{
  "n_layer": 13,
  "d_model": 64,
  "n_head": 1,
  "n_kv_head": 1,
  "head_dim": 64,
  "d_mlp": 256,
  "vocab_size": 5941,
  "activation": "gelu",
  "norm": "layernorm",
  "norm_place": "pre",
  "norm_eps": 1e-05,
  "positions": "rope",
  "rope_base": 28300.0,
  "rope_fraction": 0.25,
  "qk_norm": false,
  "attn_scale": 0.125,
  "bias": "all",
  "tie_embeddings": false,
  "parallel_block": true,
  "init": "normal",
  "init_std_qkv": 0.0825,
  "init_std_o": 0.102,
  "init_std_up": 0.118,
  "init_std_down": 0.118,
  "optimizer": "muon_hyperball",
  "lr": 0.00729,
  "beta1": 0.95,
  "weight_decay": 0.0,
  "lr_head": 0.00962,
  "grad_clip": 1.0,
  "warmup_steps": 200,
  "schedule": "wsd",
  "decay_fraction": 1.0,
  "decay_shape": "sqrt",
  "final_lr_fraction": 0.0,
  "batch_tokens": 16384,
  "seq_len": 256,
  "doc_mask": true,
  "z_loss": 1e-05,
  "train_tokens": 144000000,
  "steps": 8790,
  "dataset": "wikipedia_en"
}
Each number is 128 + 32 x the weight over its row's rms, rounded and kept within 0 to 255. Layers, rows and columns count from 0. Numbers have three digits each. The size before them is the row's rms in percent of the matrix's.

# layer 5 MLP up, 256x64, rms 0.118, rows 79-185, columns 0-63
089:109170169141096112047119099121125139132145131121207117124174107076152178165162107138083138106080129204066116138087105148151164117101150131086118135147127087133157171141100126113151079122181111
103:128156193113080164113147069172116129101141135068103162094089157182119141131088111149064124151178133155151151127162112137130115090202162107105147080103097123129099149134126116131113112049166172
106:085116057148137190111126149128152158091114128147160145100202145145220112120149172127102074143086099148120090102138066073089153138145112102129148142055145154137132085154154139127155128137134137
091:118166074083102102118137126063104165091110142115140145104159113189143093099106127158167075118159120094176148155086141150099142210106116122179142172119140084164138135138138071118061134148170141
103:143122127110160131169237159182112133142145127095112137089093148165092095158089119137127105132108142133080160155085120097126133116180118160058141098074142120192109111105147165114108149180086096
099:151111137140148098128117125114163084188143083157171113147117072155212092125191165120095110176094097113119169077168080109110141148119133109072113097145109107097183161102170123138089103138150160
095:178134048070151149117132119058145133089088207219129084150113147151138131070125160138097151164135158146108128153134110127091130139135143151140125087095114119117155082161142185109155114107099134
102:180106166151153203126180151166185153102120168116089130138128110095107088176067124146171122048078129114130107113125113145074139140138106053126163074123140126101141139159132095122109082132142121
097:163130145111127128095127165108155181121198143186144067126098106146072160140142142127075147125096188095095096091157115145083192122110128131127133109175177121090127149127195157129090153126130066
098:060100120168102132156148125144155152134073125107083158117120080147132122127120063132110099153159125136130169066137130142136134146103123218144114107134126178186125139049118097113161100137166202
112:117098135124161134140153111058149145165117127118099188195115088079119130110133134172094101111097143182162112116166117136110117166089162087130113132112182077130132121127111131096187084174220146
097:116130117105090107078126118130079101113223214179112108094099107114111149134122120129124092130133106150134132099125118201124119164180118099060155159110173131182161135108138076129175100131159124
100:132139093098188131095070120106134144168157096098078141132093100176139171098146076132131059110132108126170135133089072150093082143145099120161114093181160105122196144121189176110152139155129148
111:083145094131097066100121130108184148077148166126071139104082183150145147120133092154065087180145093109191097127129162151107147135116105104106168168106154126153191137105127101129158092164150174
101:095183158069093136128108080134176128127184166158069130087096113130090167143160121117125079131107141189154104142149082175104116183135098081107125142120159147151109090155121175127189103135079105
108:144123166112120147174153159131124179108083069075077138138119153137177087152101159154127148091150106121122159077110167099107133143145192121168149119109162118087148167150167111125197060110157074
102:117112189126066122134105103087152121145132143141128154132098182115137148133158135066154127124137092146105107107121126099095099124110202188114042063119118174142118173151141122181102158082183101
110:139127153139104106112087142108100177121119111107077155098149126155073122182124152167078094151090154075130115098123106157084126160121104176048134181174144167136190120129201126134185125118116135
108:107123122110146123131113199080136191149114075121125141118135095162121166138148100153155161152109168091118109156075111074146165140019135169129163123099118087124104172115138172151127197147118104
117:165115148131094171071076106113139146163102207102104112159107167132105119139123163176187131092125128160113104133101119159111137184134121107080069137098139180151144193176165082165125120092113103
114:113105070127188164157144100123083151102085093130101131137121056169177173115089094149152109149146094076154104087116139212134130157149148140113153106152136221136140116112104115105123124118114175
104:115148126111161133086117082156102130071160111104139163220086112177124150146144132140135119064127148151230116086147087091182163074132142140101122120118138158164128147081110152131108093120105112
104:118186100139129065106085149143122088039128071183115104118120179155103144124116143161123099183137162121138111113108167145134108124091126182098085171141074088181177119156153136121129125171137157
098:119156140140136086130177142168175052119138136107121181099090156164086186096163118164156121116156085115126080098145141063129190148114133171166136137102092122111089075183135156107079113131145141
091:095070152190146096077117112085166086083118176165153152190131145071154144129119126129099141138056169163133134124099172154141150154099096128101168147140109139178164136087076096127143125072129120
109:140133168125120126102133143196130117128138211090098149114174116159148091128159146117130081102118089163126140115137096098084178183144178109141129141129041117169080100140129110062139134152155066
103:173143172118130075134065144126127080095098123146097151125093083119143120079179107141141154159159159094102154187116136087088120109130130135077120108188093162089192145131170168130131101174138065
112:150145131185118126112124124145180059053111058113103097194121114129131102117105163140123075126187169118124105110121126105144139104112089180127128169096113146177191120132146124123115150129216123
115:134123176167123114152118124141121146092122072137149093167117149126061108116144140198176073113062112147107074131122120107102179101115084112137166103134100107165151135128191191138122121174080183
112:115126136136121140107097129165092124065159116166117152098127083157082092165075165141117067108109135137104139173128039167142134129110161107165200128151156204181118112160122142109088097105147119
095:156124149150048129183159127129156131079139110067152104116102142135136098067115165103091111174109125073172137148103166124091160153128145111090175141133098118152099076088107146195103102151159183
107:181170149183103104127130138117143140137158042165168119095138031107142118107149113155138084152078161141146116178116117175147195122121121084101108146070139118117143137114135178119156097111088108
106:114075120097155111085116102182124104126160053144148097138091068166158150121099219113130154135095142088098103140099087096146162088085161115140167119186089139130161130177113136146154140104122165
088:156116126139070099106096191136097125107128083102066115147057166105155105154101169171142150142132138157132167104134066127102115129065141141136160089178122181171184103150143161142071134156115146
114:108099153092086113124162075160157174092135134118151108139089049162151139167135119133078114145104174109163096144107133122094138178145164124104097147098108117131193118167067097151092103089116209
099:144118111117157171096124182124100086151103135077095151121107108176114195128100141189125093096119069165180109129174162114124160186143103080131111137103102114098127079177162100148129181129146073
095:131162167117139145128128126147178102128119170150172162100107083101141132137132176074100101133117097096124125067156117114130149135139094063083166113054155139140132101174153184145128152188178052
092:096128183146132122101101133168134084167090131163097113112117146149164143086096102120183164147104186074087161080083078126078136156144135129124113129131070131196155131148184076133147156177100141
085:138064136121168072138130120140119178075109144118087092105156153096173095130176160180074139129182103151097140115130112139145194073073152115169162134151120101163121121216111120131114120100143130
104:127127100149107161098207133120147094130113076043068146122156073181129124097187093114163095171148145137100111154148149096124161099158170143112124177111105165147126128099123160124198114103101151
100:090105110153144153122129135133115135134130172135164130114124132124077123110131212162122120145109111105116079116073089148154192218132122066150094101167109149120101093126116138123151099092170224
096:076136143095130100154120091149179097113097185131093135181131084142141101146083125084112078193089121131120128131113102180158155131117133138065101151077140184191168104120089165153122143141141183
104:144115130108114103184151089135130103148081070123110139168114134143157121152110136100131050135153109141124116111097084134120183069133094091230217143105152171154135095159140140119103107106127158
106:145136082138170142167149098133105099112165131110114143118124082142088130104129128086061072158156203094143134061134119117109176100077159102127064192166157167160129089124121141131075116131144166
095:144128154117124082169103112155145141102113117157160080176129147117129082100105147129113073096128132168149185096110153105113101083139141178101141105199080167066190183097098164142097174106143103
102:164127105168163087146209116138096082124137114159140091148094129206194128093114114110110132138145165081151093133065123158089142112165103090076102148174152129140139147100096098162155087129128080
098:150163040121114126135140123138104170143106121122156129083129165160168106126143183125111130100172152145115176131101125065121131113111153072145127117174085050143048170139105115152167146078158162
111:110145108175113185169067136136126105137109111146138092085120123131133129090173109154203144100126087074095136150064150160132146130114113109188128080105087094125130127175211145140138069091148125
086:165051163090137129161155140123133104155081152117126102164116135171140117170100075106131119128112107152143121144091077089168128129155166054088151078138125140194140144132145147206154172166097095
096:164109090168132147145154164070111110136169141133132073117150129196144124127154141123093077083111108119129083102206083144078129141131114157117114108147069144149207065147150093127092124149161099
093:155163110065160099109195156091134161109147116134155122144120147215135115183118077162143139123180169162094088077107095111127125084129135159087088085119140177142122156133160088109164126073135129
106:086199204042163141143175136091154146091079126099105129134105095145093144098175154106138140151153133102087097124140170133088176103131101151121137134102121167175125187170090101125114104096142112
098:107108113122129025116205124140136147129108051105091152160106147157175141114105127114127135155166100195120106157121108119116161127091071110121089127154159102135194158140129158161069145114100156
090:129160123134132148182149132090131150154060138149145113185157154150154058155090161172146119128105111080115125125119100034069108143124185133112112123100119088162127173159115146120058138172136155
096:217134098166069150065113144140114126094165156110103129140128140117137121126107104147150062148087086129169125177141058116090155108128149183150222125128108120158139111164118124150118107131177109
098:137130073093129156122154172081111125097106145128098118121126188138157144048206083155121107146121139118092123124143164127143151135169151160094107181147092060144121164162064093095150133143186100
103:105142155097153083152121133128121116065068145159110080143163176133161143169127105099106083086144097112107127106055195112127122090167140185176160069135113130166121164113140100123129059118141155
096:162126111152147166128110113154106130151100119170094079089098156160113126090183116168173112074113122144107126212123117111082142174141066053127192073112132187146162143121151099131124105118118119
087:161152086155083101127100118138193092138112146137154103166082148173107161112166158133103164144092138087146086117094076066092125172097109092123099139126180097120194140106056145168170135122128143
092:120108115101145128153130132140175093104152073161102158180121097135176172189181155100127115172156150070118150093077072173092139150151143111126152113104181174138123058111123143099146114116086079
103:120110174131083136092124126146142089159095118179117122132157081137129150077170172156095112111165159101115139139134130124087174176144111125131153110096089079113084098158052170228142175127105134
108:104153109143112104135132169103105196147174144151125082113088103179111086169098136179206137129165114137130126156076192102102157171140129162085127063141088151113066140118136099144109139098108097
090:103125185152077118172096113161097117134110096165129167173063054082195123149121191127104096126167146142103160162095142121141149159136154092090113122139111098101111146153096122183070140164126156
098:136164197124133155146090100180136186120176104153158128168087101132168124102191111163167146180137118071062148143098085122138135085151086123144123081103122086170099142163128124106112092109122083
101:112129189102170088106141102078146192120120105153119128164087077081176108134136158142135115141145168142143142159071110092148125085095179089105178095160123081149136150149128179106208119133088129
095:176148133106063148093127117163138123068158152062134104122163111161140142081095120191105178124139151086105084133091137124118151205127136108144103155094115199126190139133084111135155087129154097
094:144130190095121084185090125137141152154149109129133121124101127154200129124209103112107108174177135176129137087142114134092111157089175095082098102072182103149068156110117166130143152084141135
092:135112108118141093141078127091185124173077060145169213136105171126173141097171136173134123155085129155137118185100117098073098090073096116117131169126124158135136115129143185117166114093139144
102:165094187108129154192075096109130131083179147167101147065158118143121111129099151150145130123164145147123126142048151148132190071094125114120123126105100108111152068165135116120131086160185073
075:139082124064160162126156078155209119126137125099161119110100153146158116135151135120076065092156129118127166133137142135115133140104196111090058089104159144145132114117092067142184129133203129
106:156097138210178152081072102070143125173124138163089095106104133135122141126169155142097084157140187047130132088101106138149167134100142185101163132085136120145193121159124113129104112139140150
093:076115103157079178124132119141146121107140094162099101163114144156122138099087076110157099175109150173102139149134088200093102089132150045092138079097132130158135155159145115137157135197147185
086:168106136157123146106185091096121122164123113148169151125128090085085182061166140148149146133098104170179119182091107106056130126136149110112132069130145161110115160131180101169176139144118059
093:135117088117073140089150090133151093186106118080141160129070091134133193127120114145139159120128089097121139142099124156122136128157132204108154147105142099143190167183117057130194130069162144
111:108172087154152136168116152140082102031141134170122157095166148153115159108131075157090142174171135148123182082085151081121141121094139171150136088176131122111147108087122082133132085082124166
104:156104124141106077114148193136140164159140158073102161189085094090116090140152106121127094105132118162111066133082096117131150123145080127137058134187133127107140188174104140163144053114147125
095:120147181137109116143073117114175143129117144169123139135159164093204076132137170169119159103110160110065063111080088088179156141157107150128116132092099133155142116142176172146071113097144080
097:140120125110097149150174109080177114133182151122171173105070112190137109093124125150103159181119142141081094131126075097119194150191157146109112146106124111105164142142130110123119189050099161
094:106117150066172145102146128177096155131125132123128167155104133190184112145103127130026095090159098097110184165122142117137107163083165131084070165121115148172147112116161149084122173114142132
113:132109090091118120141117125143130164123108075125176156126104135160157132094083153095203151107129137153095118110084187063088189147152133151171151052119139100141133113110200108090165133131129183
090:122110129123167089159153153148118185167135138170114096131145167191090078092094077172136132121138088164127118113037126150151171056132108125141188096120123106113106136140181144075089138126134097
093:101178119116136110143133154119104185155114216103141156140148071123153099166101173140111071090130139119101153139086075158176176116162121140158096146138085110107156164102161148093070179100106091
112:173118131092129117167064160128129137125119121121127198157137150198124132129153160113102144125188132095125080079091130079146127058095113117166105053132089150185168101129117099119116095119188139
116:129143106119112123196099090130121151187138097128135098098149133076173144141156142147083075094164093135121135147140157171138125118091179050105112152121089186126147172160152133181139077070160090
109:166142185113142120152124177101146104144163160171132097088097045112107160156089070160111110094087179124073143078101095176135121126126158154168153146204108133159096142097137126133098112096103137
095:119135173115121147125047152106118130108171134092113165088092162064149122100201162149110089113095147231110173135144104090093096125111177125131075136120079124124161139157136132138137103120163125
110:120111150163124123050102099073145117181135089069073143161101083124130089177113124158149121137103156145085134096084125113094187134133141139104114179155159156114084182183159133162094143153108169
091:086150117119165090145187174088092133134115108120191134146180091161134134142116128189108129111119131142104120138082125149095138130179169136153097064091121177063153099184104180095085159105141163
099:084162171102122120079112120119087131178144121135148142122096083135130133105205092130122097125131070165135145093088176112116145103164146146152054097211127084123150135178146116144072088114155158
101:127116132126126127188130094165118103128124096135139122154087099143148149116078213119136105044095164128160183100105136120192137141198120151065154122125109121147118113136104174053123169121099096
086:146087166125104160103085156059037111132126157173102130131188115126146073134128173152119112094172160147141113140147156185091153092137142100165151108102166154111137112173135127167111083070160110
096:166118138149134197079108078115126152114106165168174138123119079132181122128168132138160087158094155128101109051069092131143082118149149123161139147166103103102166148062107170130094115152161181
088:145124099166120094141099161108127062028151121094070119134096131154093111130138125150143098159119083143141139148133173146128117158108164152187113149142043154139139132103223146168145113118110125
087:069106141133109100100106072147144160130165131092130154144071156071117166106150104128095123091080113157085077120069147130117165212133129143079186098119165147147172128167108128146117170157100152
094:137135169077122135150132182097109138158156114096116089139097181183153097106151163108126094084125122157130152073084126113138151089128105090049156119102141121115155212106093096072152132167168091
107:094101105049146152143140102159110169130147124113143155129152157153143159146137116140118137176137088093143055108136114208073192102114180164080126125096141131163148077066120118149164165149121162
092:116175111174133105126155118157132101072117129189059097120133099143098128097157130179110110231126131097091160087168159163110121135075125134156059125163065142161136146112144098104125124139124105
109:090179107081136132109105064140139100103110115105150095126073153135147103068133190130132082091121125139087154139152117198122108144117170129084122139138158146163105188195128172128139053115091146
096:149058141088137091163092139136092151090084159122141135090105173165175070101153129146085092122171183171172178092147124150135123142084094084123157124136142116130127122150088137122133150144206183
107:141133061080087142072062155176096092106167191128092130125136116153102137114148157116153122113149144143105145089104176089124208104157110176172134081139127082079100172162115111137142137141116111
097:166088174152111113098161129119096211088191175137117143163102077103133153158100138127047101169153174157079096117136113119085151057166135137127145106138150106165112129128102126097156114106093144
097:132129080172138144100175104059105162125088121121191104125110091165114159161113144135061161143128161098131117117140151155154122136092196078100088130104068190120109200119079153131146119154124132
106:124124177119143160099194139152177132125089116120082158146147098075195115128101191126127047105152151110126142092149117116126062102130136085136172101116122166128121142076138167175104191097115149
107:147104126134129084112105149131168079140159128187041165096114062190167109104106139083125120111187181114087146089155102116141160178118070112138143134169116106126122161138134163104079099115133159
090:174126139167174132103169146095139157111081179179074085146110119096128178123135066128128112165140111151049117139104148137124111094164166148161054159102098143124107128166174130163173091092112110
110:121143114104179107105080150113141133109149165106126150128154093149094181144145107150137118176127121129145145131128150138167149032138125158053160107129082078114146046142097179145141165115158055
107:179144136139183113117106169109100108165132088090140173124152145113112151061181121175205080090104117107138133133121096046152178103098158190141116128127120092115150137166176122094127137131139088
# layer 5 MLP down (transposed), 256x64, rms 0.118, rows 79-185, columns 0-63
100:179144136151143164148159139156052154100114122072095166136195148158123077115073113159094071182140118091103092126131125082088114135173164163161134155091123176123122111140140153074141104129133180
107:165128142157180129115137147130173081182108155139095136101171198102160125144151101119169127101103179080081086157100138095100120120123085168115073152117127104182135074129084174167113152182107146
114:106168073140092096138171107168133138100179078099151126124178109141161108096162153125153123145139119130152128093096166152149161113138124115127150087111119238162097132123148105135081040079149154
090:179091149108139188160190103165100120133093084132116163096133099169130118159155133195124129158189108113111143162082117097091153113135111142117087120175144102197097065156174091116111153131087115
109:142134162160118107149111138043112141114115103135094148144141097029088147122167141123149133131169133127138115108152104144119084114107162149153149112145154161100075088151180094190196073124183152
098:116076096134120158158126130068118142175111103125131192130153129089151171117104082103159090123096154162104098150074109143168193147103144116187082154122084077169162123118118162092112069129107175
108:108087159098138134135117062153155105173116121185101127032133151115121158154101145132143124164137164078120122147126220140190091153141143144082094149104149144103061101148107148077119115139146141
094:107105129121148152101108142117119117138114124172112143132047084177145145116162095148079172095105117102146122149095167100199169066144150099164121110095190099163149130116104188152064092179127128
099:116141127118123104134110113137052074161120075117112140177086064123113128153116119094141116152172114144166196152172131079139054157142138193080139096112113126163126079113138142127193130153113173
098:181122114086170146079130130141153085109158157160163097146104158118117162093135158142184116092127187095098073208163121146134126146118113105091165160089165049073139133170140108148125121127103096
098:096141102148064124111051160171085168166133120157100114138059129146131098146107069128152109152148132094189096152088130078178122072147130123135145135122141137091119149173146200133156178121109104
097:149153165128146108119085145145118199128119148068129173143097152074112132185137127128133125160143201116134131136113155076162166074098122152104119131167170083128104108115111090171039076161112135
102:077162168153116216165189149108147115076145155124124105101089117106119104149124096176145121151103129127090081153066148178070175138141116176135126113129162113179120141105128159075079160129102132
105:127136148096167136088156087136135116132075114133142168132151115088164120144139140099213117082154137180120144145122093089146171150161154178080150131108126101144085105157152198132110206085135067
100:117073129158116112064122150098114153108112163160153098168168140142143092165107127149121200125159162092139125127104160088138114113147169182115108082105042134156161134105119047119079138144166167
101:110096144112089084103099084162098111099180131175135105121121108106133174156117123145142137129109094120211110156142142184103120134134153125063093140176096122149144127115131083138107141107107253
099:116164155109154145123152161135090118097160127142087099121189065152113089130056144152120098118113134149114169163222090124125179191120095113167107147143126127150174089098117097108123104122056131
101:100104111149133146094162186149089166148127097121125143120123134061092097129146134130116113095127123111120173149173181137130107121134087082126176018205147157123118132162110141073110082170157129
094:192114164209210124127087161134145150129095157097119080109164158105104109162108145160113128122146119134102139113115092160088180124095089160091076126169149148145166097132124173116115084104172076
108:112131139127176127154152123091107097085142093158095111104141093082186096080122094130125135107107131147130156114117066126135112089110178130114125106187113117118199211107113159130144137156188216
116:133089127073146144115169118161113106065141140157199122125190105144132126127093118094109153107125093111093102163181172169104149152168095085123186170077097106111067124164157184131119130092153118
093:202118100136094093117169184116118168123127157155112118099151186069142130092099119091125068136115082124084184140129153186097098135123078156147150142128115085085112109147195164171136135164146144
098:115105142115178179159148150119122167229139136137173162144151122074135122148113111105177179096143119141121115122135086126140178091155093048131125104099129151145090084074092166122135164108075139
100:120143087139123150118145100096097204134103091138139176158166105129170104111137110146077089170097128119143137169108116196112110064140152098136167092171112083107146144062197107100140143129068155
096:133126111088100108150128054085123083114163083101126116147123158155079127112168095174141116174151064121150083118125161114099107195181166143143149095130117175064121085143148129106126151114135054
109:142165119148131103124067144044121104157119078160144122120114152143155121082119104198108142139091179100103139076097171160157123158131108136113127060185179112159137163184095115129127105111069138
102:157128138122133159124077144077083101176139154161124140162117145175165102106096176069175079136186088128132118151131152120136144060138069115162168081139130130042097086137133161150156135127151146
122:130150133029124119129134129100124180211142162121120166104181156151095182162151097098104135123064138112138183169138142194133135127115141078111120115135139101097080127112104114131072106129079109
107:171132130098108142166129131111112103151168180159203123190170129178125126069135162077103107137139084135126069066064151152107112136163123089120098135162104161100132156129134140178098100126073148
110:124129124100150186104146126107178193099208177146143122141053096156117139116113087133106061076125089143161148159094075171148113097084160129142156167127110096130112101108121102096137144175111103
100:108094116103169097113089134132020111131142119103056152094091074137130170147102075159129102086157122122142089133120121122125117172122170138173129167137146103137169157141147119065131161160123058
108:142138147154113091158131105149106082140123108111202140087134115146123054185140122096199124181141113166142122125144120183122127113073218086117121154161081123084103150086132139144071138142139115
109:106160098104117165179097102147086094141180136115127149186128120079108154073109152045123165143118147104161146146148183164133163167111111133110100087127111114079062137095129143097113103169127197
087:139079123118134111155166136149129126118132132106154108090097148139059147132068125113188082100132144077090144104143182145131142106215089086150111177143106145119083099101090191138199144110110146
109:114156124138153102161143096143120146043156170144107127066145125157151138105090130144091099159140111145115079070083081147077166126128132180122174165103132185162171163084129113151096165118127189
103:145177099181140128134146136176108116105107127178111114161122118104141137147099151074141183121088179171112137037087179144174104147093161113139080164107174116134099169127131095109180120087084143
091:107148148177139105153115172132088097138137129111141141111135103136107046104092089158129202152116133117073165097163085181186101180135165095132141143108104103095082134163090147079079114146172142
096:167155070131156147139158149080095117135072141129126153112162104132097075091140075146128121157156115074145187168167116078198111155109166109154085190125153147092147175112110179154113126123149095
092:170167143139125126116141143168191096170156123061120086143136145129063104113098103125138082068090071082167109102206170102111126160160143186131136159164119135137113126074097135132150111126167141
092:104105067121055144115113154154174079118162133122156177170114155071164104138080197141079148180101151129146081155104140136075145139131055115117139144134138171114123135134147126153092147067139140
100:120167137140144139110129093066179151177108103152196109108084122116099133094158150150131090186148086127151102151159131079105153212139097138100095119150108162149128086119145128125149074152132042
097:094157117147123109178172146100102147101188123114130079123180105073085150170206114103136128139157185116091089156169100133080122111117165137176151164111150116165152123106125171112152090071133082
105:144116178069104172169162099141127125140146133145085115216115124110090093128115095117181121088114112189114160109117111155112119157137133094078189087129143107105090123144092174112198079142099162
097:082103165161131181142109135131154134173091160161162156136140135073180183120153056094089133065093106147172105185092109129155121137127098184081126151154119143117179092140131088097165109152131125
095:088150142126081241073107168100155120171168137105077106137170104142087120083142131080126155118106157077113090147129098183133125167153165090138120162124146137118117129170142090111145115178097114
109:092122186159182102197154193082094122102130141061135100165145135139132132138080158152136133079199145171122103144157110124180097077115132122106187081144137171122098143105122100122089129106114114
098:148112100117122139142150030137111206122050146094109079078132151114137142153094147170129117172144209110137100139171163150137105130131147166160105090143151084087116124107148123133106072132102111
114:131157111132171097135133119194104094037117110053139088073136178131102144136148083147192154135114123116104130131094149140133174086093161082174165097119153109164153153154152134171137117085124100
091:145120132140075077120121100113152142161081155100143169144146113061167136142183169084166093177093130160063112131140118170070188185187097139117102131156145132153117105112175127114094114117114091
095:138123136117065122122084110141113119173101123133131105077156152059140166100145088146105156144157118143139193151142165120150149142141102121153103112113174170242167136145067094131131106153083175
101:132118137066129135150152133125108155192169133178188120134086132142125145099130061148187166087134144140130031148103113090100157113150181104174147105108098128119094122135143156184070096120123113
112:127096141182129132160116107147136170174134135107087138119059142071148134118154111074107127083089096152133141095136182122090146106129198070144126163124148143194124086116169076141137068156173148
096:137200129217165148151107179073118114138147156102105097120100172126127144081175140127089121127143171093097144092109122132165103107197179124160140091089131152161077090091144110099109120166109107
087:117082103122078113168082149169119161139121094144081180088182109124120170136147141085130130141169128099142171138105167114172158114128144071193145145149099100154096103079162104192193137108100103
102:143212092082092087117126134102146150140175089111122166136120063157124150128099076159099091061123087106175171148150111136146174112167103202089083130162140163129144116118093118105149111110121114
089:170131125122105173113110121118190145184119105067148111090121145094122096144157125172130146168072116186131104113111096165142123111172071101152096059136126095124108109171131113133068123188147196
097:095094098181068186084120061188121131140143150136179144148104081187103096074100130142163129113175154164141128149187074145163132146077133062104137118117126124131127131103129104104127087151125124
096:134123135129157169165159142153125170120103107112173184086106161164178120077142105127203117084121085110125075093106161083135108131132147115146132125169177078092109114110190151095088092126154193
089:170193111118127152158125102098123168135143115138084150123141124138161175183089143138120097131138115123038101128147107140174144128117156169100136077094071144119160100084189187108173058108116141
095:128131156147049162154110099153157121137126189071139186133171125172069105078091113125119110121138083146141108078122102099130133134136060132104152150154074126153097115168163167165112093076113173
102:169098172095134107120163208102140083108176160105146066115112158101131170109071110132139147073156103116094086123125132113152117156083169165132125141101114096146140072145160146159094150107211102
097:137077165135124168114083104141140073120098152159127148138161219125145105096159118095109114050194079086135123084160141088120122120152161109139138172133179166131096128153108161144102095161085156
087:159141187124074079118124103096124129129067200106150140119145135106127139147075107084124090114119153224089114155101122165177104150129150114125133175089122089168130078093119115162165077147152142
102:089111119125109132100168131088105092133136172087093144139168111150105112113070072148114143199154193113176083135143151108130117167074166122051108156140142192081149082113135166135129148148149143
095:152132105073138071121129133116135128192160168136135112139179164116139095150125101095087123096099125146163160166148184124136110110056119103136115087147137132152118080127184071122068225138135111
105:070138095074139137086122181112086129114130135069105115124097091130133105125091158099087155112172113120123146169140192128126162108184106084102146160106192138192156135128130154124080196150156084
097:112110103207140176123140164124105103140130137109152077178126083091113156102094089199156131120145111061147079202100133120142157154126112141116119141124153163147188103133085104051121098127138145
095:119098135149113109055190108136084158131144140110116089141168124110152169185053063129149097082176128106144129094106130103150106165137163142104166127093139107137176073152147146127093150152169192
102:129099114149134148112147085182150133092106134080103133139090117172134109083114114112144221149201109106143130103073153113134167140179067158134140121181124126110141135104071147095162159075122072
082:086182171176093098131121133106103107121137159124163073121163085123078062110124165165146136102160140151128154127135141096101179126189080141151211157145132099101166185152182127105111114152121105
094:105078129102157085159114115096116201203125122084107146077102134174151108140114059145128145085141139143088112091120196117169111098149097114128069150144129154139105156115146122180165118172080154
098:141067121164144156142136146128134120160156138080183173129135136078115157129132092112158110206103078121151131120105098109110161096095155152136170133044091129169103111112113173082042097142135135
095:160188189187142141120136135160093106159132110140118069146097068098161076103139164099078131160120113163165083138134128124074150150084126184120179145169161111157126127072150127140071156111129143
092:185133145126150097157148061196159072122160163151184107189113116125126147111121143171158087105126092074210131179129135117135164135145109124140125104086122178112103133103136144149073082163132109
114:152202144098119156123108184096117140136099115083118133096130103112182079091169119139101214125114119123168127177123134153162112105147111148106130088132059156149157114133110144085167177053159098
110:174167070129141147106177166151074094102115130156126113087150123149097119100057104174135135147110150116110174092143119119165088113164146161071129135073098124085144198125127117151160165197090134
087:133147081124163093071156104162137086118124126131114118096181056154127136111097080144141162178098118127133156183184146143115124192067129140120151154099121084115132045121152184129146172140104146
110:136093174112110108115086131157123114173161089109103118093106165143095153143167110109129102070124183111156152089140196080143104101162121157166104072133192097124120095142172135151158104202172097
097:130144165142106103153167154095110121106168108167100091137120112038117090134214096102152110129129137127117173133132134145135086193082082107126139143130197161075125123125147153200144109173144108
105:131132107190090161186122160136154162148163157101032055146134113131144125099079124120090168083127155128133120130168094141140075147123140135114125165124136096176152160136066141128159179108179099
083:136122162203100103134138129184150092160107173109116081074133064103146084100168147071160158148116088121092130150137090123123131182146083163142104116152105183141139110168124181141092080107101158
088:107087170115065157134141155201111147147125087215108183175144138134077134172131145065125113175170111115143119138201136155121116087107093100124165125155141148109118096129070127111140127155095136
110:110126103050145104090095148187143118133085141157100175102144066137127160095141124134091196138153111136093122152148113179172149102141097117139190191103158166167085117107088110158155144134181127
113:080097068094121145215153132136139141133131159146131110157142176092161113134116122093104101144162107116091153079131131158156102094133203056111128167175129142119099112132156126187077081100105171
108:138137183142081135064108066148100138099118074095095150126081148157141130094167135113094112087140137142197148141105156139126090154163177119068146149086145101124173158164129140138165146202160094
087:160159150118118102151202164065083132115127141162132182170100056148089188117114088164148147132099136133124051183127107125151096122154120065160135112103118129098154161145120123124161106092077122
108:146102105063119112139120176134080112106101120161179140118133154147098210111104106073072129112144094188203104162147138148144062128122123166169167122169155114106167085102140131116116144108150088
098:152135121112141104053120118205096146131105144098089103121109163122091156198115152146151154127120113091145179154134170091152071118189184135143143122128122160150059089092173093167126101158150117
103:092193169141123136101109162108099073081081125136116138122084150119082080101135120117144125111115142204097129101108148117147159165178154109171185133029142149123166114135126113157185120151136097
090:144121174150131168125119075080160174088107117095120117094140167134087126101158087105137095186150031184139109136144118182137119131176107149167070105143158156129102146133150084166175117130154159
091:144093159100151138048140150083160166098101154100078162115152120129146134109089171172136154176162131121087171106184165075087095086127187128140099163096087145083117126085142117151095098120157136
100:139102069109062146106098061153131112185167167185094129107129116115118133080128080110089172102128143174108153113125117126146111134154154159196160167173136126133074151088137125092085148151159180
103:128105158079130144148157146094111158169101086071148102132096100099130067095131124083176104131130099121133090145136109122161117101135098097149062147156165096169177167092037115142182173138153119
083:148139066145170116119182187125114112131119156085119117204151145067135068120124181120154124162144092110115168175138166116113076079097119119203129132066104154129095142130115123165151143127147087
096:079146169163092127164112150084156114133111134136106110153156090109118137126181189150047156135128113093099097125112124165136156089153152172128103080126107145085120168160175175068100104165174184
106:130135160181115129189105142084130084132126178150134129157140069138128104060110110074119067111093130147125163111132131109158080214135135125159148093115062096108108177155158143159113098126126070
086:138080157094131123130175124093136233173112151105120110109120119101113134138130110132155089127177088130123078191112119098101178135157120157139102123139163138121147149098080032171099088124082137
111:139076140059119138137114111058122142097158135198166181136129105148160166077093132137153104143150110126164126099036091107102107147120193149172103103169148130067172134138136157131113148124134133
099:129128107150085136088129119056131133170148141106151141168135089068090175157148096164177122153132125172112055124147120110106110116190102176145150100076178130100141065125162115127159184156126161
113:112091117101143080070140085125195137162143125164117178107093171135142202145071125156054136164118124110122167122124162166155091131098187114153151148113136135121117122152149148123036149132098124
109:077160146077119155106199129148088193088049155116129146139134131165128120170108100132139130128095100141155119154135069165154112099072126104168161151172119118089092137142096162094175160182142102
098:122091145139094054129104147130186101135152117111129136120119188177117171104129116181122143076143080177130151111138120179113161085171165095103128155171143174103136142061100147125079099062104107
092:114130114092137092211104172062103101130145154130120101114096140107086143123134138140132155148068094098119146049134182165072108165112131161159110112213110138103159149147174085126112126138131166
109:104166123107178085186167087074153164152120084118104114161159114091114093138094173122079139154107137152094162142106144092108052055109140190087162124157098130151149117121108094132127098168147103
096:154163138068173138137144135111183103150144082178156115149142143081108129158098141081110156108112101093154054139178123114124115152156098080064113157180158117129099164100100114068065139167127134
107:158106127164140111151177128086161130202089139078090084174111183106104119118120121119194134032107138095133150122160089092106128164101109189148156138100103135128124133126129102127062158141169130
104:124133158147117159150137174170096112091145161125142111154161107173153090111083116086075177159127100114080118051136075187097104084137161097141176152134112168163107102147085095093077151102129101